Part of a small language model's weights.
Size: 12 layers, width 384, 3 heads of 64, vocabulary 8192, 20.9M parameters.
Architecture: tied embeddings, ALiBi.
Training: 363M tokens, 5533 steps.
Each number is 500 + 50 x the weight over the matrix's rms, rounded and kept within 0 to 999. Layers, rows and columns count from 0. Numbers have three digits each.

# layer 6 attention value, 192x384, rms 0.0452, rows 67-121, columns 128-255
475423518566482510521502472559542545498508492500452619406501526623471490468528507526454475464536506511478521421514438522487468447490517499455530449427559467454522452535453424449496566498498541503411498528544541557531516544487473519529534464495576548585532491591505515557501472527474371474538474457517506487474439487434458496493484519556442520527422530516475464495420454502463539494515
452420560529536481508528490519530420496520549519512434423648478565439472486574442564483457538540472577514453461451510551518490553499529537446551513524553501501500483521545439540544533533488512564448502523520539494451481470487498534533547454559485495474536536607525621513457435470399447499485521511515497539495542543485550519510512486527455394529536487504440496527478453574596551500551
439506526444487500517497598461544465512499422525493443423454505468438551494516495499583485482517453406469562496478476449572548416550550538470525455516467473543458515555472514529565441522496508494571522508468509484498542497470454406425537552389484442552548528425428528504544498530418491511495608460486422513498503537502524520480486522522521424539475459526560470525546490488553534518465
524576500456477494555493548531467501501471525531487474632516456493593506524468553506465490586427545511532568640510565535507477543397434498459452608520496473437481529502485564509489574465526501519448462481491487432492463507532544401486379515560556451410515484508538532456549496462553513486520490577498543506498505536499459503549504432528554569472566421578492540510467543513480514473440
500449487470506434499515424505459522476478485470521514472514515450415494545491500399580539499460537532490470464517447534520515490571441422575551523495590510486557497504551488565445469503491483412535530540489458549510566543529498520499553503507495561424537452551477474427468502511473474537449491487486498512448469549545506508494548478520469476420489574442511503464537459506476429494550
570460529492459534522443460504526464487516586499463490488504468568567481458436443419460430513513559469540482505473580517494426458500510504515498501460546625477569500507506573493524558449511441467414512477534560527455541568493475571482476468539514524477504504468597468494528531489495511533480483603493521513508503551474520458561492461427470499477562542468501451481495525481520464496523
437504533541511557486513492515495557524496506511539577538530514574498423451528511428463471541528491511491446493545544531523489495493528453506482539495561534428536568499522474477409546529508501553425471492510519500522462520557508514510447453527508448443518458581459502485446538506535379498477469526506567495472487504467548461514485523506441561488529492461442527481527425565545540466537
369483540549500520509458497468489504468441534474511471602540503539508514524487507488478508507545452523480490460504516542459465591396474495550501577551511470483503567439518478537413477500527451529451442523496549490455461488574487470476446564469446430498552581549507512463425574489561508471499446493521515534471606491420528435494502467464439537499617518467480518534478530509489488460518
529546498458514502479513460466563477520526523520527459532554409552504502485524480465537493485419479563503440656572457453526462461493417478564427536560500493536466513469442481451553566497501589471483514536439531540486481466482482463590503526459517449499502495410596482541504514484489498493571455525451467519504478503579437482496499497464468436502414543499535492496567494510527478524444
486499450547474468502448473586543584573506528542556588476517582460574486496535543442552478442495425471529526476497511550515521493505422490504508456524477482449456477495479524569483545468514424485484508468521465492525531486614471437520473502567469441483423505562500602471506500443480560490400522463521469506492506506506549517448527520553452483520493434508439473514503533537529520549477
526472512500492546494455531500510432516514523510512527546491487507498475535469507494471475527467495525488371537548482475508472461487474461537495543515518498531496501508513465457466489448479504474413529458485534519534462512530487472536448515446539412480515523460571451554487554469496395470549463452411460542504496455510483518498479518498446486464422522497477442467513518543544527517500
521359582436529479474459436494523538453556523493473526485499503487560487519509374482461445415552475407463464480510496568482484492568513515462517386458484530462541501500491496566436484461515507625566521541436481532527537508423483552445574500407538536538421448590485553494508380540517462555520555508487498502516450480513564479471496513508529524495566493524492469528463439599516513532506
486532499469498547499499522505572491446528469499527517424494456514508466503512525508436512446565532534502526413545462522552503490506445436568504524511481494471480502504475533522488491480412506491498493498527544546514482469535526604543558368448460513549480520543531435556505468484470527488529460506612496558552480509493479513512489489490458469587423552511502440475469515470511432506526
511455551550488536491548538431517538491529451452536556557433485514413528403486565532468537456517487486501482473494441456447495506484521528511513506490543481478505534441464482484450465485519506536441504476478510458494518442456477548521510544507532498563547469510538453555462602516506470461510385512516522521549507438552553493483487594462466517457412525499578553491514467422494568515536
539383480493452466527498486555551520461541486465502531496465453528486426468511593504465495548488606517504555392488469538468534484474393424462497406472554595474461482505479518518407534430475476454559486482579463548480512580489505603568466464426513516545535421557569526516528534517493591499428468533575446462515446562502411519546501475438455546411520537532518507482415512527488477556479
492478508566508518492512437436445516515474461494527552478423559424471544567500437489515572487499478503499519488519546472452483496546517535545512432543448454564520503559547497489477466512485528449500535489463475547570470568516467499455545482451528489514494517497402447551446452511474513527495579440454502464444445422532512505457471444562465512527508566427497515466522543486426452486577
493485503535460457472492442528469537514562503422444528585519417472477569474503460506543496560446509485525413604504499513549558537457507488530458532463500521510441539503487511491561542507539471532513503549502442553538511534541485474463530521509491477473448448493505490468478513517562528507444508437487484489497493543551498515509497519536501517447551472515503541473547475456448492490452
496467532529476488577459540497547498524452501436561502529448514407502579496497481441527497504421446588503448509509462498494489592495537541572563492548451485544488480471427457565482510452531473517483449521447499478497539449496500476487524418559450420526450497514428537483530538549463568477517522442491467475479479502593527519468480532522532479459433485474570506517534498543558531507452
523457617527509490499557529500524512477528512431480507480532521572557579477501461536513511438479527506544461494487503501550491566438546529435469540493531403432469510524454481507463585496507477494509563460496523471506507439536494588448541555560475490488471561519489520487504511503574493481549542536509522553565483516438534533493489588490528518464490415512518484519572518424561537522484
465568456564516490505448489562442607485482565547537558561426598480455540490559478498490481495521468491510443493496602477424475528467536490485542456490494496529502503459546530545475441480500481487429457490506479439504500585538524489534462534458473473512504494460483467466472534529521486481551428458449514440500568528434526463433517460534555554502540500501398528493496450519449501457570
512549415487497544491504484547504505508510509515530479496562511540543504533471495560524503547460495518523506540452481536471527474364453514399518514500510420453488538470529460456509524489543564556507505541429501565540475506488489377526436461509532469458502483509508567467540467486537511539549498521452470462499517490425485456493539414553452564497527481481465479498460494495450484502470
478517555472522616505434471489446477459466480560448468486474538422472543574532479542463509516561557467483604510518489479435505476516461514579510507509475517478505529554472460513537463496488516536533514494529491534518560505514501491486503506546488625528454522531438413510512468524579566482529583518522470502516457522491479502512529521516577509516473472553546486502471515506501538440422
508526484475549555485527532497568506515525496529540502506564472566452485561509555604452504475438477527534517483481488445476429530503462448446466441485542510541495461497504496401465553479486504514508515511433493468491543452414425452492512510439532433526522491464503583512526594512442443487497476465463459475483494555476493469518512434531501565508485431563487480567546526560536470513448
474560539435494515537439429494524513506477592517417514510486558552524517493479545451464429539453571470503519502510455508479471520490538503520478513454480542457491499536560511452492553469548471460568525516433501542509529529437506470459501535471527452469497576437452422476457542518551487460533458566462534514516524479463525511499511461447522599464546525539502460545481498448478475438535
530546573410534434513560463451496543513466479485438573511509503541490480408499549533495444609443595518539460545504531499453509484480488539502556519499449554514500537505645464458494441602478594518483511487555478545490424384508533535481415388499499493468475488546543489429509512472510529524468502542527488516483467502454516442488468470466515464468557511450548495490522548455426437437542
535504554512529524500539592489523522480494465463517442551472456519481464460530490514468505535521442457428426564533566535441523583466494620459498543583503480522533576485539463512567483574501497521560508491455567437512426425453515475460387540451482478432561538596509528536548421451487520450548503513518591473487560447497502472505484543456565495526580490519480504490580474491444546532562
564462453545518580506529494563499558402504474528491555433581433520514423579576473568496504471565564607477418464512510564561523493512410412502440478522574527510550465523433457449493561527520477478498512488568487542529469498548507572540461441456531618581485486615593479517479382476457461503557496420521559506505436499448478500507483487521490570519492462479503513466529432444506536483532
502448506527555447505473523465513506454546516507473530530464499471431441477435426530536540467535485500437460467496525525501527490546383460514584436471492532510516493436497487519545418514506491497548446515570492541489542530542547591496533467572474644513512485548521459515510453484463546502463576462528497474494518484502468518525528524499497464496526465488502511512459577506509523551512
501439493480503499567527537509512537525560510556509447394427471533513529508545476453510520473538491501482524530548425454549499490505515485542451512474437479488578465465446491459479509507514559518526474425490536532463512442496537533520539517494455449489516468470425463516446550491492392499513413537499512471473421504491443523497519543499513490529395568540544469511560488451502447501512
441495508484465490552481526514437505455476465502481481489445500511506510387507524538499392555557498497464483475513508484555531495516561414484591473491543524539468503523513481465514508529542477535571479481486527516499563551479481414456508564392593500470583553503439530543552564525556492459535494436447526509466489573469446487527516487449512637451572444538486455480476503506501529419482
551473498516493479497492538495508548474509433372529514533510440506505499420487502487495513506464522528501500460531517470502584590521496456493471522493536514494455497500543426548452527495538461569594534496561488525461525373531541495508473482466503471487480382511475592485566526457516513502489481528466478485512485516459512481495519523460480527422546490510570492487487541505498507554453
510538531482499537504510452514512604484471514652486470429452546538512478476543450490487484461511519482476436504487502502519511474534457477455534526446508506525549431504498521466510523490491527465542460495530512464543503561483533513539498439516460498498487522536451467486509494485453474526499520563522455491453499524478583486480488431540590518524485533528517501445519455516468568453509
554497398613473577548529519584479492485518518491544505372539478483537393505545578405518496523546490540539540395545502516581460464471454482534470478553585453429488496482410527471463489480491473527439465513520526498513496450479542596491487449596523507556437523555529516533521435431439438488468539505497501489483504517499497547532485480528419473535460480453486520462464512494512419512524
557508460604481570483512486498530476504507489524577459486468482528574495508456506517499465488414442498542442532528577530491377482452546561509537531522478565447463489455493528496484589521492508495453464517492540508501450569493482421480529435483472444566523486434540555572606484467494494539510430546460541448573462508527429486507488444502503528473492491519565470513538477491436496519548
468500475468449534519490550453555472478485474519484450543475549571501485414546514528499451545438534441505555496472597463521568525444449525431469513495457491569435487537505585555505522462480532516488525556466554443540467548458503440493501499461459470505579491413489488503492551574515618542478528550484489463501525605478489484509485416510446469514493485548505476528491521460519481533442
528436537517469523548520531520493483427468488443447518509484533398454573421501471433535512549483510477535485502500572499415508577483500574475533469552460472516452480554516485553528440515504474447547464534461506491521540531530505530438526517438542578515511532579449507456560353492498582448457561513474477461508563509539480529499548434538497513495523458489455503510417574537495508524517
439487480527492471514527580513520509497521520533471390430523567586543449529555500499493590415466475494549544502516473494541473505510509527484447503565516465548568474504467470523499541537479548526468519412495520439511475478500489452523449559520481357444561524444463453486480528495478484472428403544547460490522498522529543490469484484467542458477543460564504532524504397468570582463467
588511497547503503467519520488553535574538485508584514554430502459527514469496543462532535474474443498479524492499501481517483480465525499448540418540411467541490463467518512490509481523507494486520509487471460553506455505532461514547468488461474363497433465473529549512527453467465527486468487516523462479499520477567482526486502538526389398495439548503525554492539578442479501534553
461424548490522516505519540508462514477560609485492488422526475525519423505475424554455577429494497439492472446521519465527468545533582433446473513493526529455556513489502521522502490465500418587569521426549501457541447406554601551472523541490451467458501446546456451502454464496486508511531504563502534508534461518445505484501515573457609485460570482426489511551520479431489523490492
472540399538508505494513428563450514514515544571484485491525456470475475516485604511535484498470479533451531471464445507521519498415402486452456510515550468493481521434576440512482475507497555480534486490517456524489472490504475429504451578500478467531603527470495594442436612496478488492472464537491522486503501521531438511528500468456418472480568549468477545550488554449525466526514
525502420588504541504524524526510466511529536556515584420591488503538462584517540598490537482509539574525410448564508556482488417464413557504459517540545515493473485501469479480481511542505491519528503478536448520514470489459474496495484443525582601521513475509522516531455467461501482497494487541482521491522440510503454473459480426535415572493485519483443481521481534525469451514512
554537577478480431488473462544561529519535525465586509583441509501529504417503468377532453515503455489530435552487466526471491505477581485557547495491490524469512511487499519461524490490472470535466538487513511428495467561613497495479501511506479407473547538517594486518547599520556508510455393505522492516493517454555510425492501552473479445525502485486485484471552544495523530527502
435505563482522494548515623507517541491489500491478425515423518485472492515522488414515515481471510480449481557529536455519494513472517563488505487595507478536531476476509548558441494547486515542529501526510517409505515383474585481462425442522481519504504476511479479505460525577462492484515534497491589490469545502552475533482466489488482444525499537517543538466491465484521510527432
470521443438488466533498545512408441483460528586477402436535451411544470578528465509476528540509518464497479462463479507556504461565470510406627569527478538543466531505544471525487434531490519507537474473498454503508508469484491446486455521521575558411494552482509513506529481488462442502487553505462469472494513450449507550467535476506503462466553472492435456536447586600446493515498
521501554472477500506482505487493534488501485542507422514453465512487486554447485501505544486550522513439606549539431506528502512503464511524496485542495539521587500500555565433468523562486505573520541424527508507441505492399512556418492501515459491521514443520439476553460553474540353459568536501466557525496455465475454480530489530493529537515507591496477504486485515404476482439492
455538508506516504467540546495477533461482465548500521553479479584544466395491466550500516545534483478518472432498524463528524481460533414565540459517512504500479537498487449497463508573442522483448489465508513498458497456478514556507478455468437514556606495545514590494467498493477516486519492518520571516492533518458539486476441436453480483480415575501468510469511441445552517460537
526510451441542496502470482445480502482496503449491454610460507472510566476511480508533519503440482491479442517496530554544461506545492450527539501549416560523489523482518500495584503455530517464594494528445472495506536472557480474521534426469497507517450525459534452564551488467474597507564503471454539503509525440618515493484503537465508439508493478488617489501546547464525524506555
521551479527479559510503504482516491481469537437522478569524443430500538569485549537490542498442574580514483564518529502497486529489452532567484569484429475494504564523499494450478515531496539441488493519495509537533510426503507459510504526509497536517480553451490478492495477504532554464482479548522555477491421474469436520493504471521513498482503537513519489484483421534451466477430
567491433509503503519582498528535519475539506472471480582510391564459488468448507565510574469490502571465432513499460517529478460350473467551452472515521557529510512438518498437550502512528539513529507449506462565437457456509471538508483470496498454475490404473574516492534562428549507485487408493477471484487513504462379502528498558511523486449573521454557545557481547464482418496514
467490517464498506518556491553485532567490464460497459433468474540484512450517537500498507503586468438495546499486458507550550447471487460484453522454542515431492525450586469508444542510507504471493525480499480515466485558512500482511511536472476442472512520466549483540550554480530508478444469482452496541511464540545489509529527588420463412475528528474546494498522510484528461533464
501471455498540564458523501524519444468517571498512434535533409514534536530466482559451549472464524538546526524481486513490463480470544507463394544473508479524504493484530525456475482469517512585478503459551486523493510433529466492531459530470529497412488485467512418507498556506521517535513497604516502486564416475497522457530507511533640513452502457454527495538485467507460496460489
519428565505460402513510468507474511467502421476470547498463458507483515523466491432568567497448595519510440473528469496416507474519471547545478467477509503506540478468508517501525461571507510494454542514547513428482449522538509537494434468536511445531498418546539553526448513481502534525476415534546451486477551510569494468496504447523431461499469552528500542447516507491463449497468
469453480523527452495492448447454511505448528450527496537518558516484481563534488568497560473480447439513498464464513510564446532541504435471511470530546469530480491495468495559441510524515489497520513491543443460506465430574549523470575482504451575521458483506407590482469554564461490485449458503472522530491501478428540522494522497525527560480494430512483546526461534524570554542532
562511406520523505530510508518475531483542514541559414492578473471596422601500507510524520430487473499511479469540517535610483451535455434395498516565539508485529449442470517498445532536522552603564485444529524508503473404505532457541504394486544527533464486547474494530530414442507392502507439579502551492544442447474551557475476421502487494528434477485519485505479518551460535532509
465468498581478532485517460512543492494546456487506539394521514619502398442548571517450508485589486432452512431511530511663454460470528453492463526476532490455529544521502544494471550470447501553423510479471554455521454518550499574527548447429429457535553501603506590497475559538470483526457496545627545514537448516421536478506467537497546450586485523481481474495540491467558530538550
# layer 6 attention output (transposed), 192x384, rms 0.0451, rows 67-120, columns 128-255
523465405529464468521450529505486473429549516536481461489514515488500481499453410525470531560522381551593538471478459512489504449600494497467545541543587449535465517480527482605510435566486425502462476425487463475634512556445426584490519442477450590524515520479491486580570496503529514542602453485466483561524483516476675433553494521482444454444487486475477504549596530546594543531595
534556486541455481604414568513441580511483476435529482495471494501489487467476601476511517568490478603519519500569534488492552437528600487558474452496506530457536513490520482578420493457529443536496538441446483473577356560491475482492442503507435560580442411486467464511558586506566526484588526538514532561504493527484500505584445519431431564459481434408546497392542505454511490525459
481509469467450488532468455469502443446460460526483510525546542520472525487524519513464450509482525453400508463462537497515474510445488566533515550499532538490498485487517509483453533475467460486563450504569521508524477449513470519545527496552469535483475432537480583477480566479503524537504379562511505544506539494402498558556532468474416516490551456574505479609458536462540490448509
489452585480487574432575482487566526666441516461508513499418501529483475521515535532542531439502538449461459502521477500480628549452490472495571418431436525476472501570497479459551472476453454476549488518553536509399502481557477503513534519459491475461480564502492488432463547482521544549482523487409477463507437450451461502492390444468542613515457602447515397488439528551451457499459
494581485385609490508475615553489474503546545523458441458529486500537488504428489487582532430521480486589524494524548524540443453539569490461441538500491550488595478483449490508480509533544628522499568459479531460533459480482562479479445548524482472472465446449459449499484466534497457404470542514568549410482516543577479543477530546532509465533574492508516476533544449452474565496525
562527396532511502420489471510457482558502566517517673546531467538529519488483630468591464464506500476579497467508511496500564572513528512490545428551414524445396491534498500509420475557593425499523409496494518490523462538513502508561485512410543452504510542484518480484509431565506530552498495504592552528559491493448439515487472411553536511492475476530554474505492456491475522499537
606413531500489516450548525533468526453502599471526482492476464476485489549529484490553515456566448546561494510542517575598510478581482508530489423502423458427484443519529470508493449522498547466507529514456443496558499549527458411551532505566505489526502476507482388457502381519501478565492560498499519473501570513552522566496517539437607430505428517460511520365533516480479486567497
525542506440502417558555526589515522511510494510525441477448527549435444452532515495504545501526524516464513534565577542501504520473517478514530514509494603482545446472536504559567538392519500582554532557560529505514530470505485484615514476592512489433463490458456428441557479475549466549434549553443504512523431508540457544506470623442539508467399464468598557430463532512505494532379
505480510535513526522430452447471507480529387532483510543488468523517442479563583519504477485460495449500477432429449504539501450490488518463555428534578533428532523498510508528505521541405491535504475518550553535595466498430444493465500482492442478488494505413492564451501440522480484428469500553505408490482562442465466542490459424509526485481481440435580476500453541481556526504529
509535467421482562417560560544512470469484496412416474503533502506545510496467486478483565532482511480557526479486533533472483408556568475548443407513397555515536513510518532488393485447551518517438574544428513481524485481550432457455476512456528501518516384525492454506514531516495515484470451595473573554492573556538558529538492503498483526485578500479474510451487433486490480520559
561431548546483400491490492427454564430496471491507518452455466522480480518496550475527490490520478516559528489453462522537500517512442530534533473484528495440452507520553510490515557586479483508572395545524484550525478543443539453572549464537483496553517558478463445476505354508499492550501534497552499477468571480499513510505494476442591491478508510435535578430500541512536419507474
518514385487554433540439479529538516475504588535532432510525468494533532495451542410502590491531462500507531481551533473551452467485522459523525496572434504490435412527491508501535518487580559511451556452495448519511505569499425502525464514566577466500508475576495381517521517587473501464501390527526522479501500635443531454516514524500425452499535467488528549458533482505489558482443
505502489652491458521438442453431470503563478423506612535496535515538491445598504478454443615493445442506470513525500492447498496443506468489576410525554539514478563484502584514504571528510435529429469503459458542531576537414547481500478526581503554538571496406498511516504435510508497467499488448530485425524499545560456450414517558467536514459513548507500626472541540518523535546532
473457477541362518475530422524525547445479542536460505436528584477500501531573414463476478531543442526472484490507512558590453514592451447532485543516515486536511560544512531500536426479492440561509418524495414472423521557463467517581474467554429521454487532541408541538510403444507425509505557496448416510486521502508497467498535475447505446533434484489448580453472593534522454524533
444525409517519578420479492530461498566477579422510551499505565497531543483536466481453474551515466521523475534494533435501490556502589455513531473492543577531521556571477503513464467585627487540455488498510492513442568484447559519508426452541495524525483493567405450464532490515546442539447577530563509495505489483517521465444582533579509543505534515559439508563547530490396526458577
506546481481530442541486574563531502349543536462458499462542424508484445475469480468482467489525447465586526477409469557499463462494493522429406571489534495477507523455510422445461493575493596462469510458533545530526510479502563483465452483460563485512575493532600487551475493499504465469507526493533521475497495542522489505487581521530534449525589515549453530503557454515541506477480
518517503433519518508543541554492519534406462581494428472454470484518512538476499512552496434501512478471491449504571509498509473578470478520527453442549463507592531490450480459531406526495608467503522435472472478406489520518513516481476557490489461460439504541504534537454469465456496504424511555508493454450521441502493521475478424472521500555507545510545420490560471518473502517526
530522490420505535423579553517484490438495479526478434488541441519473444477505564543478459454514478419568542458539507541510489414519491447469480460473462507483523516494505495475420547491481489483482516489472526527501462523504502525516510549536490544506524413383558539545470472483525449479497467478479567492425577517526495443485499521458491475506540533450475566477444541497536550516518
522479463469409482460455478537512488504470454576540548546477470461509487550578533517386491608483463565419481489512503482474568521509457547491545489479528483598446524549523558518444425510515447530523450537411424483497482549451452542569494476507437495511494470500485582517534524517431459483489453473427422538465489412495551404512432433508404508504457564437491534416456485493481471486516
575528443415551543504577553492548502445528502472494523468535499511464536490444461484519534460524496495602582501531471567495485526575473484526400441505473492478486477506418453475516464438516471485528547535512502478495520453529489505433520509467575526515553506565601451572563510503493506512503544572441551618496515528476496470577523558500512487524489528485550531535471444488567488563483
448452581483513541519517502518572568620485461467542454496356452518515514450490491453456564524468487523519518574472469423409496545437520509508487526508560527467483547491457509498519479535507509503536508412553531526546447456482525516478511528457485513444548524469556460496506553528507501510496503561531500461471433473460534495547478471523495566544464570461532395511408502559463536487500
506484506498559439492540474526552552487548593472506523501472419527518431474437524474539557466461503465532447550526468545520479510447465529534513516544446473495490440438507528434563548566437482465487471481465589555455558496439511541502538459552566401540511484491514525515501547532508493578522483407491540475493480513449463486468515477498446566533556506540468484597455534510584463474538
422450473500442541435460461471504482532430460476534544519479562495509533483503496489414512563499539555456465524458459430528497479419595555512517543551533472508464529520500518621510510535462485556598498528562492519524496542468464536482449401551487543475512511537503459464517453526522514537496609577431465584527433429518524524572519505521491457462525475417477494481379563512558535453507
515520410498470494461520485538481379447459491451535586522503521506472506564560518511472552502535509545463461517454519494553546460464515559491536516578567452466442500507470473553386447564500464488610450533550533491482523490488548428496459417561492508466505430540514518504532440531521468612441570579479426515512515492404525514579524435489505465474455518511536470481488573480524435474490
492451517541471492470535534558536511479445448439529515495431486478486498463510524475496556509521574527556461531489520503388523577536466479476412489415549540571524597467398505454532506442511502474505540473469495486451496482456536560502490465477499548431546550472524523513555487481502521498526562521524494503463489435541441502560550539543538532568533518489492486429415499489424499498562
464479593523496480532525497499435487586533524527471485496491564496467495492516498500576511432543531549397528471522495473519567519543435485486455561462487507556464487553538476479497483412482551445472499512470423434588409537539445508551496591495503521407492552555451568499485496503455466465542478479433404510504462536535496613496454517481452470490375500472517490425538484508460463531475
495420531506561514443426532478475533539521480473498493538457497491502546440476510477487504509523418465553476510571459446479502468606513568478557481419505553489502493474512545557540485531490557418389467467506400476517571555448471537522440499456491526561489509520435486519453457528508429489499483404513562490509543475586541484383526561515553472479525510557508494509507522514484531493588
451584545475552484502513513580445573518517516517438506469515478520509481463389513425545495432484502494509574533596509475494476564546551459511487598482464498483476491545514509472541518457509456509459509477446448494421515530487485544512549594493533457516481522508453528509507513484552479512547474392538527435519456528531448461450537542524507546453530450539499510548538468432435536469491
474505498505493470518495446457481404458522461533503562505566519481514442570581479500542474568551514468500490491476475505524484478459460578450582482598545456507506488500496499539475504574458516479489481538466532542606519530495510485447463509510535518434504466482515518519520497569484568494505520487542502483528484555506532530518562451515453405417530502468496584532502526485526468492487
525482518496470499478551539515481463518461486506481413480544534566457505494492517547517574497511507567461532540501554455516465509568457593538594517473525479454526504530527446512464479482508548452545415499548493505518514502463493487589496452614414568448436472574451480445567442519448442619469513544506478510455493445462590571513536529511450396471477442541547439519515546445545494474530
451457490440499561452559535559456456526468494545512460472490520434512484550502458502511522520529502524513472520498534538523535524557513435487489447461494509540534522511527503504589486478530538477446490572485415478457508544473433502492491516561432492449463552544441458507496410562474477517460552478491460503477549527548501474489517505510469451514492490471473568397510476477452531451503
492491500448555480481522539484478434491502549414477538533599515498446514578432485490549530538505556502534541493515463436479481441495546542474513534558475433471427529527450501551456497528454452446513558472517571549521469500576471513409466492494592502493499512500581538496511539519512559480527487465484555557502480535516514554560507485530476531439488524462469435544515503476537492513551
452474591550509524414459488501496467544532492502492476557550500491545495501537479535480426548466495508606508567482492536497472474604557517461536470459456547526544515472621459560439538554478521578383497509471461507518555490552483499487527500422465549498582461453469349505439493553583490513502449424551570440547502463624483423427531592564586438432498477508494526454482472522469501545567
511529477554491541497454540480535525523493460495480506484511548523449539597489593526531465490456517524534580478450415425497589576533480450522525459497576453533467584472573480493574491485510496501504415468564455500517482462524471543512487535458492481527493576507521474503526422542464492457507504523569417520528545499517536538544440335520537466527432532470496504552494469606536473505502
482531410544419551545480469487479512546405538501567538521477520529489524473525524596473505513459525575400503481500492467469537560475534471595517477540588535452518509495484470507535471536492437532619440525568587509472526464534517516548491442559479486472452466524552519433531531469493508518465536571527426514557478489405456572487534418502468530525449533478563454566524525508523536494458
481609495511444520475540540521503490537459583546474450466509441601535482474457510551492493465471471533547561496514534513432537472555502484496480474460546518499462548500537507475477483509511518576522450491436527469479479493529506544527494560569475514483501422516571520532571565485413446561523507498559487462469447489481481434523461534491425493561542507465491459511525468452499523484544
518546537540490482492474408403577438484487488503506499516554582479512467485537505474547526517527484498421492425441510519469479466521477550491504513504553510471499483591523516502440524461490497456531487532509561507553435506495423482513492506541465541453506505464500601432480584457417453420518515574506500534509483467503481496474484508468531551533382520462511463497487555484475533482451
425542499451489533556567513492508472439457470488411487436524564498509535529533429469481459520497529485479535468469480543505493539504479470476433529444511491557508594543460472459506479485477544524466516543529515490467514467535548507411495501430516598468527538503461519533503521473493511437443509524515479477477533508552528513484551493504562481487547515488458520519487471538438425498523
475495493518493452490479446513570545476488469552552573559502516439522575570574494399479462580554499472422458521519461464483583553456466521477535582510449463613415442542482501460545524469541465406421550558445461528440520537501422507503441504480573434513488525522545509529449570520479478393489472402464528587540460538506510442458457465540438560541475547542512591475503416494442546511421
435397539473501547576481553506570513572498514496511471516491558512529478461538428496430512548534526457400475533495521508524524451520594489515459574510575593491560480494491516520527461428507543607546531542549540432461539434509500467456456427521445518446435450517356441476526549441569467505480594587451465503496501467500497570500538576529554522505415441544540485518509545549451470492424
437481609569528490486457478477512541586520441411507475480466572492511487492500466466524527580491469506539517543453429475463474483488558500506521457508495502503479499489557509477536560487426560561455487474572466524544534509477485504464484522462483534522553487503518442515507447530507519498505518487556479408527481525562508502481525560529542410479458546490513484432498535551536497472551
584491421491507557478562570529492478477432501556384535474498487534494567505494562468466492412488505527560514436503549510571469551482470496480476403499432456553486530547459563479442461478665460528494490559482437486463485523491556488506549524487512497485516477442483558470530453505448501530488494501511515465451603520496506573552503445486536466499528485494528516456512465495432491533522
601415616512460549434473512490496439521488517528494437517587501503465474519524542516559423488557528498503515463528426551580496552524445495497521526439457535521469449498581492433489557480446469469510470563485493528510486506576490518595568539501517447465515513418462472466476529528475503535511435544473544489504507508560467505482544525431520430506477528450419508420466515520509494504464
452519623455541420535508539478519463588532493443532442484509511529457483490451519539582535528535580546477493585496519452403501468457604533538399484540477500521529448524547433483468574442491559475547512472520651505547454507538490437422548517506492452460512424556448452446472608500523535513515469500524562502485503546491490596577505566529485540460535428508532458478482432457463450454462
447496528492517434576498514527517497540511462567544500498537527478513494487582509528502451576521468495411489578481466485513504558431435535433612603497556505524481414472493470525539529519464540484487450537540489514496580492505529482588485474475493535463476570429471471516545562506520515559541506479466474480528436435500478525465533516463483440405482470543545572560484527521488454458455
552474492558413567539465450475552518449481486498554473428517524543447474452518520573451487541488472513455521441521499473455486535554455575502514456453549551442522523476553513531592428420535441516512467595518460461520502522432468559600510486574455526492465534451498470488599513521485466504528487479528436560477527456528535485488492555528502538575444476476470521502488537520491477489466
473573541447517531478541506536478422461498410497444517483517521524473531496492606434525426435478510434511517434537516494488461485497477558521458494437496524460498571522414436458447520487487508465472461512573536482443483440498566553500481533450491508437523522443505563502473427506481408467442400485502492485497569486475463478421499445507538454481547505519512467537437489432521487485502
481498586558538501495448480492532501570509441493534474466416428510486448520553547582437519466484505497485484491526445521482557502439456505477502441498571445485507480464521509454511535540464512493533435463517539529514509467419562472533539541540481463524532511419500542451468445499470442531505508441560462359492522489476437461424455522488518557592416555535507491517495613541469511466465
491459546450515434542516439513476539581468417558445501496449573488503513534535532475507442512505521494445463542517492455458495603524532479484604561450605537526502489507446553508538499486420535563448449549607522432507553504476494553497471511446467541449457583467409517511482501474515465481522565536486442466495473427540499484494471461495509490466525473486548471585448522529469526537514
513426529479445474485478425500442503488498512527487446525445597460513520520559470469482511555464483549462477489524512557513456550518449479560530549530524524580472501503492505437488483551516569551486459507511518513539532426465534498523519460496468496452499466515398513448490416536530447507418493534527477473488522463549555558464585506500497485462466547570470492518504493528427525575530
438443516486499418475470397469566550583483504507544509474459558447524492583539479464509521486540561519467411526533421526489546571355472480515573546562473455484476426513451478479541530547478487475506506494563525497481507491469495488480507466527506475508502491518505505448391508496492534456499513440508491456526468511430500446462483467522480567531408580565533516507470558546517516538407
548503501481496535530486534524553454589505542500462508512588526465503429403493483489481384494529465461554490496441540548513470530559506476479462428461540635511588542505422505511497503482532565561447506489501459398457518495549542512535478557470515499455502591444517540463483530466519493463523522505532541492496540479567444493493523525513563452514498480530482458500504479531467504487596
507534490375523530449517559544480461408473506502493466519508492453483540581458453466493460500537451560508499481530521482474480494504564527473523576464434429508520485556518441506537470462510506491535524522528477445456481490469456483533517434531516458498470507540526427510542525452471490552530499505429527546500474464583536408486518530470487455489555474428472510469491454451497497472387
426435645499564502458461556444541436550513451394482442528469572484518453512489457454565565561528475499527538499540438479460491454467554540496517505494442478458479485527540475523573572472486490446453538514546502524578460521555403467450503547508494493435520502457496441484476551546465560473512449436513523471566528631547532481443481506478513490437479498440496491435460512507517530456437